From a checkpoint of a small transformer trained on Wikipedia.
Size: 9 layers, width 192, 3 heads of 64, MLP 640 SwiGLU, vocabulary 8192.
Architecture: RMSNorm before each block, rotary positions, biases on query, key and value, untied embeddings, normalized queries and keys, gated attention, capped logits.
Training: a variant of Muon for these matrices, 170M tokens.
Each number is 200 + 40 x the weight over its row's rms, rounded and kept within 0 to 999. Layers, rows and columns count from 0. The size before them is the row's rms in percent of the matrix's.

# layer 4 MLP gate, 640x192, rms 0.172, rows 423-435, columns 0-191
096,173,226,221,169,257,183,231,185,137,169,238,266,183,194,214,227,145,298,170,225,239,223,227,240,184,155,237,181,259,211,167,217,171,176,188,118,213,187,196,249,172,242,182,275,249,189,202,216,179,170,196,209,199,202,189,188,148,222,224,201,146,162,251,187,219,200,242,202,103,216,178,153,252,206,206,249,215,199,180,225,240,194,223,226,178,233,216,203,234,204,154,132,207,216,155,249,192,258,182,240,243,158,254,253,199,191,229,200,128,174,202,215,217,149,214,190,206,181,283,188,245,205,171,204,175,276,147,238,265,212,201,157,146,206,231,304,235,201,162,264,133,185,271,245,199,198,140,191,162,221,245,202,214,110,162,152,265,155,310,139,198,237,280,225,246,188,250,258,215,164,230,299,255,240,230,200,218,163,178,111,235,251,189,173,239,252,232,197,249,203,202,148
099,223,231,193,203,259,189,239,285,187,225,183,148,233,181,278,209,149,181,179,174,269,254,161,201,241,237,206,211,162,154,188,168,165,174,169,233,181,202,249,254,175,186,189,215,166,226,214,141,176,246,199,260,273,194,194,208,176,176,242,207,136,223,236,134,244,194,190,191,151,172,245,107,154,182,218,110,188,248,212,173,187,152,169,129,182,208,241,211,183,221,220,196,146,192,181,281,245,238,225,135,219,170,209,183,168,214,238,277,183,204,127,212,302,167,176,178,201,217,203,160,173,141,170,232,185,248,174,152,206,200,196,234,232,234,132,166,221,154,258,207,281,239,147,200,199,134,185,257,303,238,236,153,227,265,244,244,190,208,166,188,174,192,130,232,256,212,194,250,230,113,180,190,171,170,240,172,217,214,206,269,233,303,212,194,158,198,257,231,165,137,261,207
104,176,190,134,188,163,134,163,183,158,222,234,270,143,265,144,235,186,209,192,242,170,206,158,195,179,183,195,146,171,197,200,221,223,175,196,226,292,255,139,251,193,246,175,229,121,160,240,204,225,185,198,121,164,180,244,162,177,247,139,106,150,193,103,230,149,127,182,179,170,256,178,183,200,190,172,231,220,187,179,208,157,226,143,215,170,226,212,227,251,186,227,155,218,199,217,176,153,246,157,218,97,204,187,176,205,178,232,247,138,180,295,157,230,198,238,143,205,211,276,272,128,215,202,104,172,226,192,270,261,236,202,254,303,282,154,156,249,189,170,177,202,244,167,234,214,185,198,258,213,237,199,182,191,178,261,136,162,203,202,234,155,207,207,232,199,203,220,268,222,236,155,176,207,244,209,203,225,260,177,179,199,207,158,225,185,256,135,211,229,197,220,206
100,197,228,188,207,203,160,207,237,283,190,280,212,201,210,152,177,232,217,157,278,198,243,229,151,208,215,194,174,208,193,230,233,148,232,221,239,215,179,172,98,242,284,177,207,293,220,229,181,231,160,252,279,213,192,214,175,180,200,142,155,177,154,204,200,247,144,232,123,156,227,216,162,184,292,232,183,217,208,196,149,286,160,231,247,150,196,94,196,122,189,219,221,314,196,125,192,253,221,221,169,228,178,218,259,181,169,189,174,170,126,261,209,177,202,226,126,235,178,246,204,185,234,189,193,273,138,225,242,211,214,234,238,162,209,239,119,203,208,220,194,165,218,137,192,250,217,184,216,156,230,158,213,186,196,144,267,244,255,262,291,208,180,111,217,188,164,190,122,208,202,204,203,265,159,214,196,194,180,224,232,189,172,252,178,188,191,188,230,229,227,229,194
099,188,233,211,148,182,196,139,174,200,222,218,166,231,257,225,128,218,237,229,189,177,265,184,195,210,223,129,214,237,238,169,204,189,229,209,207,185,104,199,165,215,167,208,183,215,199,206,144,206,220,166,176,276,174,186,141,167,193,271,126,159,133,260,119,223,215,189,254,158,342,206,231,166,287,109,234,170,133,138,202,198,217,185,180,240,195,255,167,198,217,191,189,230,201,201,150,188,198,220,204,178,129,132,224,214,163,174,168,176,207,219,165,210,232,153,135,172,181,224,133,149,223,266,198,219,241,205,207,218,159,285,191,283,168,154,176,194,174,211,151,148,134,255,206,142,256,179,173,134,253,191,190,162,207,221,189,203,200,258,250,283,214,249,230,182,167,178,162,208,135,198,198,149,165,246,171,199,180,267,197,175,200,225,222,279,306,216,191,168,212,184,206
101,247,182,262,320,210,190,202,259,281,199,211,180,180,247,146,223,139,230,172,170,215,192,188,229,218,188,226,196,205,245,168,237,155,147,192,139,195,180,170,178,208,223,236,169,144,172,195,191,191,243,236,209,234,141,159,239,235,229,231,81,227,223,159,254,197,174,203,190,200,227,195,189,239,224,116,199,207,219,187,213,171,206,230,284,141,198,142,210,301,116,149,167,249,220,148,211,156,166,187,245,250,218,245,85,242,184,233,171,177,206,205,248,298,185,224,183,177,133,245,206,209,246,233,243,167,176,182,188,191,197,167,161,175,152,198,179,213,174,201,193,107,202,237,207,183,136,221,190,218,206,203,199,268,329,157,187,233,262,162,227,252,229,182,127,160,182,251,193,162,195,196,209,157,191,154,178,205,176,167,165,223,196,178,184,117,206,158,155,144,267,183,223
099,238,146,145,213,156,231,122,241,170,290,134,147,203,244,158,233,229,187,225,227,158,203,188,254,159,165,248,190,230,205,166,187,211,141,146,208,246,204,221,177,238,193,193,182,159,144,267,263,292,187,254,159,185,166,254,207,213,240,145,186,261,119,289,241,134,211,205,202,288,256,156,213,133,131,187,213,269,249,235,204,214,224,242,184,196,254,223,218,249,203,209,146,206,237,201,199,220,186,206,180,249,209,156,187,223,179,175,199,176,251,119,211,215,203,169,255,206,116,235,190,204,128,242,246,193,200,190,165,213,204,210,232,234,165,252,179,233,207,199,185,146,117,168,132,236,280,221,253,252,221,151,137,283,191,193,240,118,204,204,171,171,214,202,185,174,144,171,204,169,190,193,189,175,303,231,184,220,190,127,246,199,181,180,200,181,179,182,172,155,188,221,264
095,217,210,173,193,322,255,253,242,216,313,212,209,158,268,224,104,174,199,187,184,240,187,236,196,129,203,218,207,191,195,219,227,190,177,276,146,151,103,207,167,180,290,180,235,247,138,282,233,187,206,206,193,241,174,153,181,177,239,281,184,159,169,213,252,238,300,218,236,175,296,214,195,218,207,186,254,133,260,198,195,126,251,215,193,216,179,227,189,221,247,199,231,234,166,200,260,196,232,190,173,244,156,268,235,148,275,271,198,176,184,226,154,268,184,189,230,293,179,201,203,181,228,194,218,181,169,179,259,228,114,250,201,189,184,185,249,216,196,197,192,207,209,224,201,138,207,244,220,237,172,188,219,243,252,130,225,211,246,184,127,232,239,172,225,237,187,182,220,259,183,110,183,207,175,208,201,204,258,203,127,218,205,174,183,195,189,190,221,180,188,171,194
096,280,248,219,175,215,230,263,175,211,247,210,175,213,156,208,216,99,234,189,234,241,204,152,213,270,250,185,228,188,295,192,214,207,197,190,197,131,183,198,210,234,152,242,193,191,193,235,227,206,157,158,210,161,245,79,180,256,197,93,244,212,123,215,257,237,249,171,229,213,205,189,145,203,257,160,206,169,196,166,215,267,114,292,160,172,188,192,201,242,206,169,224,192,180,246,146,173,204,234,180,232,262,224,212,147,150,227,256,229,216,203,201,193,216,173,208,207,145,258,184,240,177,108,187,244,258,273,220,248,203,235,232,148,280,212,239,272,240,188,164,162,150,219,203,195,257,214,216,245,218,250,237,134,163,183,173,126,145,210,240,194,249,174,181,156,202,236,174,204,184,209,175,195,171,190,272,218,262,172,173,161,189,127,246,186,222,176,236,121,167,229,206
096,184,152,189,284,237,81,213,229,183,211,133,282,279,209,200,264,251,210,254,136,292,196,231,123,209,180,148,150,200,175,192,194,173,230,239,137,211,207,204,182,213,257,230,173,182,250,201,216,219,159,155,245,254,216,163,186,160,225,216,161,178,274,242,168,245,162,233,184,178,203,177,198,239,252,176,167,186,217,224,165,218,162,217,180,190,197,160,129,207,188,237,275,207,192,191,211,189,196,97,190,208,259,255,239,270,182,226,172,229,174,219,232,122,153,142,206,200,169,180,138,182,122,188,186,226,214,146,213,196,107,198,251,182,210,251,156,167,242,243,231,177,174,257,261,216,196,163,170,233,198,146,136,179,233,213,268,105,306,205,230,238,240,230,154,232,207,154,188,166,215,184,184,211,198,222,164,164,263,248,173,208,252,187,183,201,223,243,261,199,222,177,171
108,211,148,216,195,193,272,232,204,171,264,315,156,220,230,197,182,164,203,215,224,213,232,248,229,216,161,255,192,196,181,220,193,165,211,293,238,105,247,241,256,238,146,162,203,196,220,250,222,194,202,255,171,172,161,127,235,170,226,214,264,243,165,162,210,193,205,192,211,219,271,181,203,216,136,194,197,209,215,231,171,279,139,167,195,200,151,189,192,173,255,232,194,116,169,204,227,151,186,172,131,179,120,209,184,242,192,195,175,246,248,239,204,191,235,202,181,218,201,181,212,200,232,193,179,203,251,265,174,194,245,246,227,253,75,148,225,266,238,132,188,230,231,215,186,142,211,164,210,226,145,238,206,195,251,213,210,267,219,181,177,201,164,197,242,168,200,247,210,293,219,195,132,205,164,147,249,237,204,288,170,189,182,154,317,183,190,186,208,160,284,201,108
103,171,166,166,223,185,197,180,173,231,166,220,132,185,172,182,234,223,215,190,233,218,290,166,204,200,109,191,173,206,124,216,231,218,214,221,188,124,184,126,213,86,203,218,272,209,112,249,203,198,320,182,218,173,181,199,160,165,204,135,244,205,235,208,206,206,211,101,199,212,149,131,169,230,238,179,115,139,226,187,283,212,238,192,221,222,181,157,141,196,240,186,151,197,249,161,165,192,210,199,233,255,176,195,211,177,173,205,217,228,178,202,194,110,204,264,230,212,243,216,206,143,235,259,173,191,262,229,215,159,264,163,208,186,240,105,198,245,179,167,179,174,153,238,192,170,174,261,244,286,212,239,138,208,183,227,207,197,196,239,212,204,218,175,255,167,225,156,197,232,192,160,195,132,138,261,203,226,299,194,183,131,183,217,243,204,262,249,191,231,158,145,230
107,186,195,209,149,155,178,226,221,205,168,216,189,181,156,137,220,244,236,165,111,239,241,139,253,225,177,169,274,193,225,167,211,261,209,292,164,197,153,114,258,343,244,214,243,202,109,146,176,173,219,204,204,143,170,181,228,151,244,142,255,194,258,238,156,165,202,166,199,226,216,219,227,239,199,252,115,180,218,235,248,231,242,206,156,244,197,234,151,181,238,220,191,199,149,275,225,176,148,214,232,193,164,236,209,170,222,229,221,221,170,162,232,211,163,153,228,219,281,275,172,210,230,239,161,288,181,221,241,188,199,199,162,221,206,159,152,245,186,156,215,251,164,240,213,230,174,164,183,164,187,238,186,205,212,262,168,201,185,170,271,237,166,235,204,157,147,255,227,193,143,227,136,231,164,226,188,143,166,306,201,235,216,209,189,182,164,112,162,203,177,232,175
# layer 4 MLP up, 640x192, rms 0.17, rows 423-434, columns 0-191
097,117,189,158,193,270,218,292,230,230,244,245,169,156,205,200,155,245,206,209,237,172,260,199,114,213,212,226,212,179,210,159,317,220,232,146,150,132,232,175,214,300,296,180,203,181,249,249,216,215,166,242,247,242,141,165,239,191,225,274,221,232,218,189,240,171,199,175,191,267,243,217,202,180,245,117,187,250,247,155,207,230,214,189,201,201,205,194,202,196,227,261,95,248,150,171,182,179,221,209,149,220,115,247,183,258,228,211,220,177,203,206,220,231,231,136,202,170,259,114,176,187,201,181,221,178,186,214,203,207,193,293,220,148,249,183,209,189,147,248,213,220,172,224,159,208,178,232,160,206,212,233,183,246,162,170,196,237,174,178,216,193,215,215,251,257,252,166,184,237,192,236,235,136,189,197,177,128,199,146,203,190,102,108,184,178,158,159,169,252,219,193,267
093,225,186,254,182,248,204,231,201,248,242,129,201,269,160,245,138,228,191,199,145,160,179,168,243,164,200,161,249,262,180,269,198,194,152,276,177,227,184,203,83,186,189,192,229,233,135,188,159,188,171,226,113,248,194,214,117,169,215,204,177,196,227,137,253,182,239,142,263,138,260,262,108,215,202,176,255,228,193,203,218,220,153,172,207,191,191,204,216,159,216,246,178,228,145,240,261,185,215,194,181,208,120,194,157,169,216,324,197,220,177,232,167,170,245,192,184,226,228,225,247,187,147,205,154,166,168,261,223,167,244,194,213,200,148,233,125,180,237,168,146,159,141,168,285,209,226,139,176,151,236,203,199,227,207,140,171,162,174,170,187,286,174,229,207,249,172,199,159,182,227,172,182,269,143,152,277,256,208,175,151,216,220,182,267,240,179,212,184,221,192,172,195
102,223,254,231,200,145,259,215,152,239,247,166,111,174,164,282,241,185,214,161,241,196,222,211,175,222,205,266,161,181,159,256,129,202,219,194,214,250,236,254,270,202,149,171,255,163,152,195,252,186,198,194,304,217,216,205,190,193,189,260,181,227,210,195,212,208,187,243,232,163,198,156,225,262,185,235,237,193,323,187,194,161,181,155,193,174,230,256,151,167,161,130,264,194,215,210,195,208,211,184,178,248,214,184,233,51,122,184,243,219,132,191,207,137,197,164,219,199,270,197,218,219,236,252,240,147,167,253,139,186,155,232,313,206,158,197,203,213,227,222,167,182,152,188,209,241,243,263,167,177,221,146,185,186,145,174,232,208,201,147,130,248,116,251,198,215,163,192,201,214,172,239,252,195,259,210,188,234,169,202,259,230,174,166,215,226,184,138,201,203,187,250,213
095,167,245,196,214,190,208,202,206,177,290,186,250,196,150,255,243,217,157,248,234,236,178,204,169,207,181,175,139,195,239,152,202,205,279,180,205,288,268,162,199,190,165,197,175,191,195,228,140,209,203,191,263,165,209,174,238,189,198,157,261,169,213,232,136,217,183,224,155,205,245,275,240,197,260,146,190,192,190,279,238,211,208,134,133,214,284,171,228,270,209,195,347,139,157,112,211,173,234,250,216,173,192,185,252,241,296,141,233,219,221,235,216,227,182,218,215,242,229,238,200,174,166,185,143,180,240,239,194,230,262,220,220,237,198,141,198,92,183,212,191,294,176,216,231,202,245,164,265,236,179,241,180,309,140,225,187,225,201,168,224,211,193,232,159,191,210,162,227,161,222,287,189,179,187,171,225,221,217,154,224,217,214,200,196,250,237,136,236,155,197,221,191
100,158,210,213,251,270,258,198,221,221,178,145,161,163,237,208,243,207,82,208,209,186,212,154,203,168,206,250,161,228,233,262,245,188,243,263,169,183,273,204,192,166,177,170,187,219,207,150,196,211,238,242,214,227,179,220,230,219,207,105,171,249,174,257,224,205,168,170,181,198,157,203,192,276,229,165,188,244,186,290,206,255,268,126,213,175,177,178,266,231,141,203,210,115,166,171,253,172,236,185,169,162,231,168,100,202,210,248,112,185,250,218,194,268,126,260,180,195,199,205,249,185,202,200,194,182,211,220,262,213,214,173,162,45,212,258,199,183,176,224,198,210,183,204,218,198,202,154,204,258,215,270,198,195,185,166,178,278,175,149,241,181,190,160,154,231,198,210,206,222,214,238,232,143,178,145,218,233,237,214,158,224,270,254,223,159,173,153,246,209,187,106,253
095,190,150,183,202,170,271,155,175,177,235,123,166,150,276,134,234,262,219,183,218,177,179,202,301,186,201,188,199,246,269,180,205,140,231,150,230,269,225,206,188,195,283,255,208,259,143,153,162,199,225,189,194,213,186,232,199,224,179,236,155,183,194,208,232,164,194,281,174,183,248,232,200,160,191,140,328,141,235,235,253,263,252,262,220,189,175,228,171,180,222,199,234,237,256,196,215,196,246,201,221,202,154,173,204,252,216,188,227,204,187,177,137,185,300,199,241,194,183,250,206,187,213,207,205,81,271,170,178,153,185,217,232,210,184,185,202,198,135,218,256,110,218,139,193,176,129,233,207,132,186,222,155,198,219,233,258,179,216,150,288,219,210,213,182,142,208,170,218,220,215,211,217,251,157,270,131,133,211,214,242,183,197,199,224,190,215,229,120,236,244,222,154
104,222,195,197,160,316,210,175,144,203,211,293,214,220,263,223,288,182,225,283,193,181,135,194,181,233,210,222,228,222,171,285,139,206,235,165,242,233,144,203,133,182,247,220,191,237,196,214,261,197,191,236,142,194,193,228,120,255,229,191,130,211,174,274,270,236,188,206,164,159,241,162,285,242,207,178,192,204,174,206,235,244,270,209,164,228,212,180,196,224,161,177,180,119,213,204,203,170,304,184,211,269,122,222,260,193,229,189,123,171,169,160,189,264,156,156,221,225,183,130,168,212,195,149,192,196,218,229,264,164,190,120,208,223,155,213,183,264,234,191,123,133,173,204,150,166,213,225,168,190,189,217,244,236,227,193,206,221,222,197,194,191,230,188,192,214,198,156,200,256,265,181,201,193,216,216,226,232,209,183,132,184,217,143,293,299,256,190,164,181,170,216,180
099,193,148,230,258,218,189,151,238,225,266,265,348,199,237,214,206,208,172,202,272,210,203,176,198,143,142,196,169,247,153,203,170,203,262,154,222,201,219,133,211,167,198,179,208,243,225,181,195,247,250,274,219,203,141,213,244,238,189,205,210,197,242,186,223,202,206,273,200,205,201,215,231,89,208,174,211,188,153,240,129,220,265,200,127,186,202,184,176,145,218,196,260,270,206,108,152,187,247,174,170,144,152,205,203,224,186,209,220,210,175,183,163,170,94,182,228,201,223,215,244,232,149,281,225,163,122,139,143,182,142,150,147,229,217,251,188,230,225,273,229,225,187,272,166,198,142,130,234,116,214,228,188,180,196,211,164,205,252,162,164,219,199,204,179,214,182,160,201,189,210,182,152,180,223,215,157,158,177,224,180,144,170,301,128,212,155,161,188,169,179,240,201
101,217,192,220,206,235,168,165,155,186,237,251,169,222,161,185,254,230,206,184,259,200,222,117,222,240,236,245,218,223,214,238,249,196,209,195,258,222,209,216,162,240,192,269,133,182,238,255,199,214,133,116,206,208,181,89,203,215,183,114,215,159,177,220,145,216,272,149,290,234,174,268,164,205,181,147,210,216,147,178,232,234,155,240,312,228,178,114,173,226,192,142,191,160,158,195,136,176,233,236,200,178,265,134,198,223,239,219,196,206,129,158,224,186,165,161,183,130,174,133,244,189,127,130,150,154,193,215,198,203,217,217,151,216,187,225,185,185,253,198,238,193,183,253,225,182,216,237,171,166,154,229,267,138,194,271,152,196,252,210,193,228,197,243,223,183,276,182,142,153,232,186,246,121,210,167,202,185,212,139,173,263,228,217,187,109,161,218,174,192,169,195,179
105,206,206,197,157,197,226,206,151,236,233,197,200,160,221,247,202,144,220,186,281,190,169,101,207,196,181,154,229,135,204,212,300,229,212,139,226,212,189,219,149,159,203,130,215,187,188,216,249,230,205,180,177,198,259,216,171,271,206,160,223,310,171,265,180,144,211,195,214,145,255,190,234,231,184,161,214,106,184,220,257,115,268,186,189,184,142,186,227,196,249,257,222,196,135,253,194,181,190,224,224,175,184,212,273,162,257,250,221,189,178,188,172,221,251,216,249,221,210,261,245,159,199,199,223,207,223,169,227,201,219,224,139,198,179,200,157,171,151,201,161,211,153,141,112,221,147,242,267,163,262,168,213,216,228,202,258,302,185,259,198,149,178,179,159,219,206,263,256,257,216,252,203,222,237,185,227,266,200,147,218,205,192,226,177,181,115,230,197,148,87,253,194
104,178,215,178,223,276,191,195,221,248,241,239,192,234,207,233,288,187,159,317,179,213,180,190,235,170,211,183,161,233,85,221,176,225,202,257,227,183,175,236,137,199,178,133,205,179,252,202,271,156,221,252,194,185,113,190,157,196,183,249,250,230,187,225,230,187,224,256,233,218,173,184,142,275,126,287,181,269,157,182,270,242,240,225,222,167,246,216,237,231,157,211,186,208,229,188,209,206,217,231,255,189,186,196,261,126,135,266,173,214,180,267,208,208,208,205,207,247,225,231,227,265,177,133,227,185,214,287,189,221,240,181,168,145,257,225,212,267,258,173,170,232,181,226,259,214,217,273,213,173,160,177,175,210,209,158,190,197,225,232,212,196,239,232,216,216,208,213,265,196,201,172,248,183,149,177,190,338,201,214,231,172,179,237,283,205,208,137,229,170,153,131,185
102,197,217,224,215,203,209,185,162,200,206,194,143,173,201,161,231,165,197,180,192,196,251,220,232,192,242,143,204,255,170,230,176,294,231,265,251,194,208,178,180,168,248,228,181,176,188,154,219,270,164,186,255,145,204,145,153,179,181,239,225,162,178,183,123,236,158,236,223,203,182,143,177,249,223,209,236,214,198,288,267,252,207,174,241,221,245,196,149,182,218,161,183,220,170,180,254,96,245,230,212,213,215,189,155,132,180,197,122,131,151,148,244,138,247,230,191,167,190,237,218,167,288,230,160,136,288,231,148,165,123,203,197,236,185,188,208,199,272,230,157,225,276,172,154,187,203,227,206,217,243,157,117,230,190,266,176,129,163,211,191,149,158,250,239,155,230,136,170,208,247,248,249,240,233,189,206,236,256,193,188,264,269,248,267,259,267,163,185,217,205,172,170
# layer 4 MLP down (transposed), 640x192, rms 0.196, rows 423-434, columns 0-191
098,227,214,200,152,162,209,252,133,180,181,168,222,180,210,156,238,274,110,241,217,178,225,251,244,183,153,197,228,185,153,134,158,168,227,215,219,251,193,125,119,131,170,309,190,219,176,272,182,268,189,164,230,168,166,210,187,174,147,221,177,248,185,165,220,254,234,184,205,193,293,196,239,195,214,223,184,241,146,267,216,215,174,220,280,191,214,244,190,227,165,177,215,200,214,202,187,191,169,215,213,118,219,174,194,273,213,192,205,197,263,165,197,213,138,161,133,235,213,149,194,236,177,252,213,165,192,174,228,223,150,167,206,130,257,209,243,155,156,172,164,233,148,230,166,232,148,263,166,259,221,194,218,140,243,139,181,223,181,171,193,241,243,288,289,201,205,236,229,219,124,149,259,210,156,157,177,158,246,213,274,122,175,202,186,178,289,246,220,180,189,201,240
097,192,161,159,206,285,159,225,174,221,190,186,246,245,251,194,208,96,258,253,240,238,200,210,158,215,255,240,244,247,173,143,107,202,245,239,197,177,164,294,183,166,178,227,165,152,172,255,147,160,149,173,175,155,212,239,250,274,214,258,199,185,237,238,176,241,158,134,176,166,236,214,187,159,177,268,189,299,130,206,214,207,203,169,176,175,230,231,222,260,205,218,227,207,141,184,219,192,103,140,130,224,185,205,205,187,230,182,280,227,240,149,230,239,222,199,201,154,195,205,256,202,194,273,175,232,220,114,151,278,207,145,193,166,195,180,217,182,228,177,280,215,127,205,177,144,202,199,178,209,220,178,149,201,256,204,198,206,261,229,210,128,185,281,152,183,179,222,204,135,199,186,197,235,167,199,201,178,266,203,183,235,188,221,131,199,140,226,186,184,234,186,286
101,164,262,195,119,221,85,150,202,208,191,206,250,172,174,211,160,298,192,187,259,272,216,127,218,233,199,268,179,149,177,200,219,260,213,303,133,152,188,201,233,216,188,323,262,233,259,216,201,297,227,269,154,201,213,173,172,193,157,167,200,169,185,206,188,133,208,197,188,213,171,211,203,197,190,243,184,215,207,201,225,132,214,193,158,300,260,158,163,161,232,184,246,151,203,203,182,177,214,167,233,247,215,153,278,133,247,244,161,203,204,158,253,209,199,239,263,201,232,185,189,212,155,147,232,208,215,228,159,192,180,202,175,139,184,200,165,231,237,214,205,187,276,194,172,143,201,211,217,223,202,182,262,222,236,210,290,152,243,189,173,163,170,189,217,175,238,185,174,187,193,190,156,231,188,190,280,225,195,315,193,224,244,139,230,209,153,198,146,151,154,212,194
104,134,223,188,251,178,220,165,211,272,191,224,225,203,217,208,138,250,213,160,205,253,206,271,190,168,215,195,191,270,163,205,107,140,208,194,179,159,122,184,174,193,236,209,184,215,126,243,179,222,214,246,248,212,169,171,211,197,228,151,193,214,211,161,238,275,210,174,193,188,212,198,167,183,168,263,159,234,216,201,220,153,203,261,171,286,219,198,199,246,194,190,224,277,152,266,299,213,273,262,255,196,211,201,171,145,168,172,219,278,99,176,239,215,164,200,243,174,287,193,166,183,248,214,230,171,226,158,190,185,229,198,162,221,76,268,228,169,235,213,260,219,192,186,291,194,224,265,200,185,257,163,149,205,174,239,182,235,225,136,195,257,241,189,207,237,223,211,235,174,205,193,103,135,277,127,193,143,240,197,143,181,162,221,155,168,181,200,184,202,207,234,189
095,258,192,122,301,219,144,274,194,121,184,159,210,194,233,171,289,206,193,230,216,250,204,233,168,214,211,180,205,252,151,292,158,181,215,191,192,218,206,163,106,178,244,235,218,201,167,239,185,200,170,183,179,199,177,212,179,198,183,161,207,229,180,151,226,197,143,235,189,255,273,261,177,209,193,215,218,190,138,216,210,141,163,194,104,214,197,190,204,204,82,203,214,135,178,189,276,172,233,224,190,191,212,176,103,199,232,232,221,179,168,195,208,266,183,194,204,153,117,120,229,133,171,180,226,194,216,212,217,219,270,179,156,191,242,148,230,257,242,209,154,197,189,203,160,126,157,176,266,267,175,207,201,262,197,213,200,184,236,229,171,229,203,200,175,193,273,151,192,197,191,212,254,154,271,175,285,213,150,169,122,138,219,160,210,147,124,197,156,227,216,250,179
099,212,243,164,238,202,187,202,178,241,164,181,215,76,248,273,210,220,195,203,166,146,175,218,195,183,169,173,148,167,129,249,212,207,202,139,239,132,202,180,162,203,172,212,176,184,185,223,174,183,165,255,249,184,199,263,197,185,233,173,213,173,184,191,115,141,133,105,189,262,215,240,214,193,225,234,254,194,144,197,201,246,198,196,262,123,192,150,151,197,234,234,228,135,240,187,249,195,261,267,195,110,113,226,210,234,178,191,225,180,167,209,205,196,185,133,201,162,220,209,265,152,210,216,168,231,195,223,312,172,222,235,218,280,167,224,224,167,100,216,208,154,239,278,153,226,184,208,186,256,218,186,148,281,190,289,193,195,213,242,232,234,205,195,164,219,160,204,180,192,213,167,268,206,255,254,203,184,194,221,196,140,142,194,177,155,194,140,147,150,282,192,209
097,188,144,197,252,162,143,196,186,237,204,227,172,215,108,175,241,180,250,172,195,164,253,249,235,198,268,176,183,155,124,216,141,186,209,224,192,151,218,211,235,212,152,273,162,246,193,273,193,259,259,182,218,289,234,310,207,197,210,163,146,222,150,184,247,147,235,173,247,140,203,184,168,193,219,275,222,206,194,110,250,258,199,177,138,109,199,240,226,220,271,136,238,184,213,191,180,166,185,142,184,222,155,162,218,217,100,153,196,230,142,183,243,236,196,243,249,262,186,166,258,234,209,160,239,154,206,208,206,193,148,174,179,159,190,192,138,257,188,193,213,240,166,167,201,193,234,151,201,186,236,191,164,195,240,198,253,260,235,164,189,246,145,209,208,174,203,216,240,174,179,292,208,214,175,265,204,202,163,188,251,125,212,219,120,216,234,178,201,135,220,138,231
101,236,152,258,253,142,154,155,151,170,180,230,174,194,199,159,209,290,209,158,201,218,125,280,155,160,201,187,113,129,206,222,234,236,122,219,166,204,273,166,281,192,180,251,176,233,166,195,195,185,142,155,231,192,183,191,219,213,225,186,197,256,269,141,164,244,219,184,205,230,239,184,193,131,173,200,248,239,196,240,200,199,206,165,143,229,193,202,176,230,216,211,172,208,138,135,176,200,183,231,220,177,232,190,172,200,160,186,168,202,200,216,295,136,163,206,217,209,211,254,182,303,233,178,213,162,163,156,163,183,131,239,158,211,158,257,226,200,249,224,290,186,222,229,171,180,208,166,219,207,134,201,218,196,229,184,172,133,173,254,273,177,235,180,192,251,126,290,168,95,233,156,162,273,246,178,228,210,236,250,182,171,223,112,173,175,172,229,241,230,135,188,184
103,187,254,203,249,149,200,211,209,229,263,278,149,190,193,240,153,204,146,137,168,263,200,213,132,203,202,174,202,114,172,249,235,199,170,147,222,216,235,195,216,181,204,187,198,215,215,204,200,192,152,212,236,172,148,126,216,186,205,141,205,225,282,302,137,202,188,193,249,229,193,158,190,188,222,188,195,177,223,195,149,155,189,237,204,121,215,159,297,264,252,165,259,189,163,188,237,215,151,201,237,292,242,166,223,204,176,190,187,269,241,162,214,201,125,242,264,216,246,238,234,205,249,161,258,208,139,266,222,213,204,138,189,205,90,172,264,158,172,209,223,211,229,230,224,155,197,224,212,162,148,311,199,186,261,172,198,218,228,179,214,161,207,277,240,152,249,195,199,153,219,205,169,229,174,185,171,199,165,214,120,237,211,165,272,192,151,150,143,250,158,145,227
092,200,171,326,231,211,164,134,229,102,143,202,161,206,322,236,192,179,213,152,194,234,230,138,231,176,204,232,193,161,228,211,180,277,260,204,242,247,160,210,186,200,180,231,203,217,217,147,253,243,210,187,221,187,140,232,98,200,179,243,166,247,220,141,140,212,241,185,224,237,213,226,194,197,257,208,197,143,229,179,167,173,242,149,139,336,250,229,251,190,200,213,181,190,205,180,233,170,187,146,258,203,248,294,114,195,226,234,204,223,171,209,216,210,212,233,248,194,168,250,155,165,260,223,167,282,161,226,160,149,171,163,236,191,77,190,170,261,207,209,179,199,157,205,174,216,184,213,264,205,139,172,182,169,237,229,168,227,241,206,165,214,183,172,165,204,207,193,206,150,230,186,181,179,188,196,195,189,180,236,258,220,257,209,162,242,193,276,230,269,183,226,172
104,163,268,244,235,216,252,172,189,283,194,220,228,166,254,171,190,212,209,228,188,248,136,230,165,219,236,159,197,224,188,204,140,157,156,189,168,186,178,241,223,197,208,175,179,234,223,186,246,157,218,228,218,180,149,243,285,175,195,180,221,220,240,217,232,238,86,151,163,183,245,184,222,234,163,222,187,177,180,193,229,199,142,180,182,181,180,195,218,212,277,237,275,150,289,127,172,283,209,242,201,221,186,200,192,135,255,234,156,252,201,196,157,224,210,202,175,233,275,213,172,196,149,201,246,161,148,250,160,137,219,148,149,213,247,236,154,237,205,190,203,221,249,274,169,150,182,313,177,229,198,208,145,262,221,198,227,250,148,168,248,211,225,215,229,261,152,172,225,226,254,130,189,153,301,164,194,174,230,175,161,219,251,165,247,246,241,195,201,137,109,259,153
100,131,232,207,159,283,212,251,188,253,191,170,202,195,217,222,101,208,180,199,154,264,291,168,146,217,245,151,267,206,164,217,188,246,165,244,228,252,228,184,296,197,218,211,213,227,176,242,194,178,144,294,236,183,227,219,257,169,176,213,188,160,176,239,131,220,209,221,196,242,212,202,243,182,188,195,168,169,192,232,246,274,203,104,168,224,146,155,203,211,188,206,166,218,218,238,212,181,140,279,231,187,238,144,175,208,205,187,177,181,157,218,188,246,206,174,158,153,237,190,221,178,242,237,255,186,187,163,188,173,241,123,142,224,229,254,184,217,145,293,179,161,272,138,237,290,203,179,154,187,186,206,192,294,141,266,146,218,182,260,148,155,165,214,157,174,177,161,211,169,204,224,222,204,166,154,179,200,193,223,218,167,307,248,191,150,239,227,239,202,193,118,180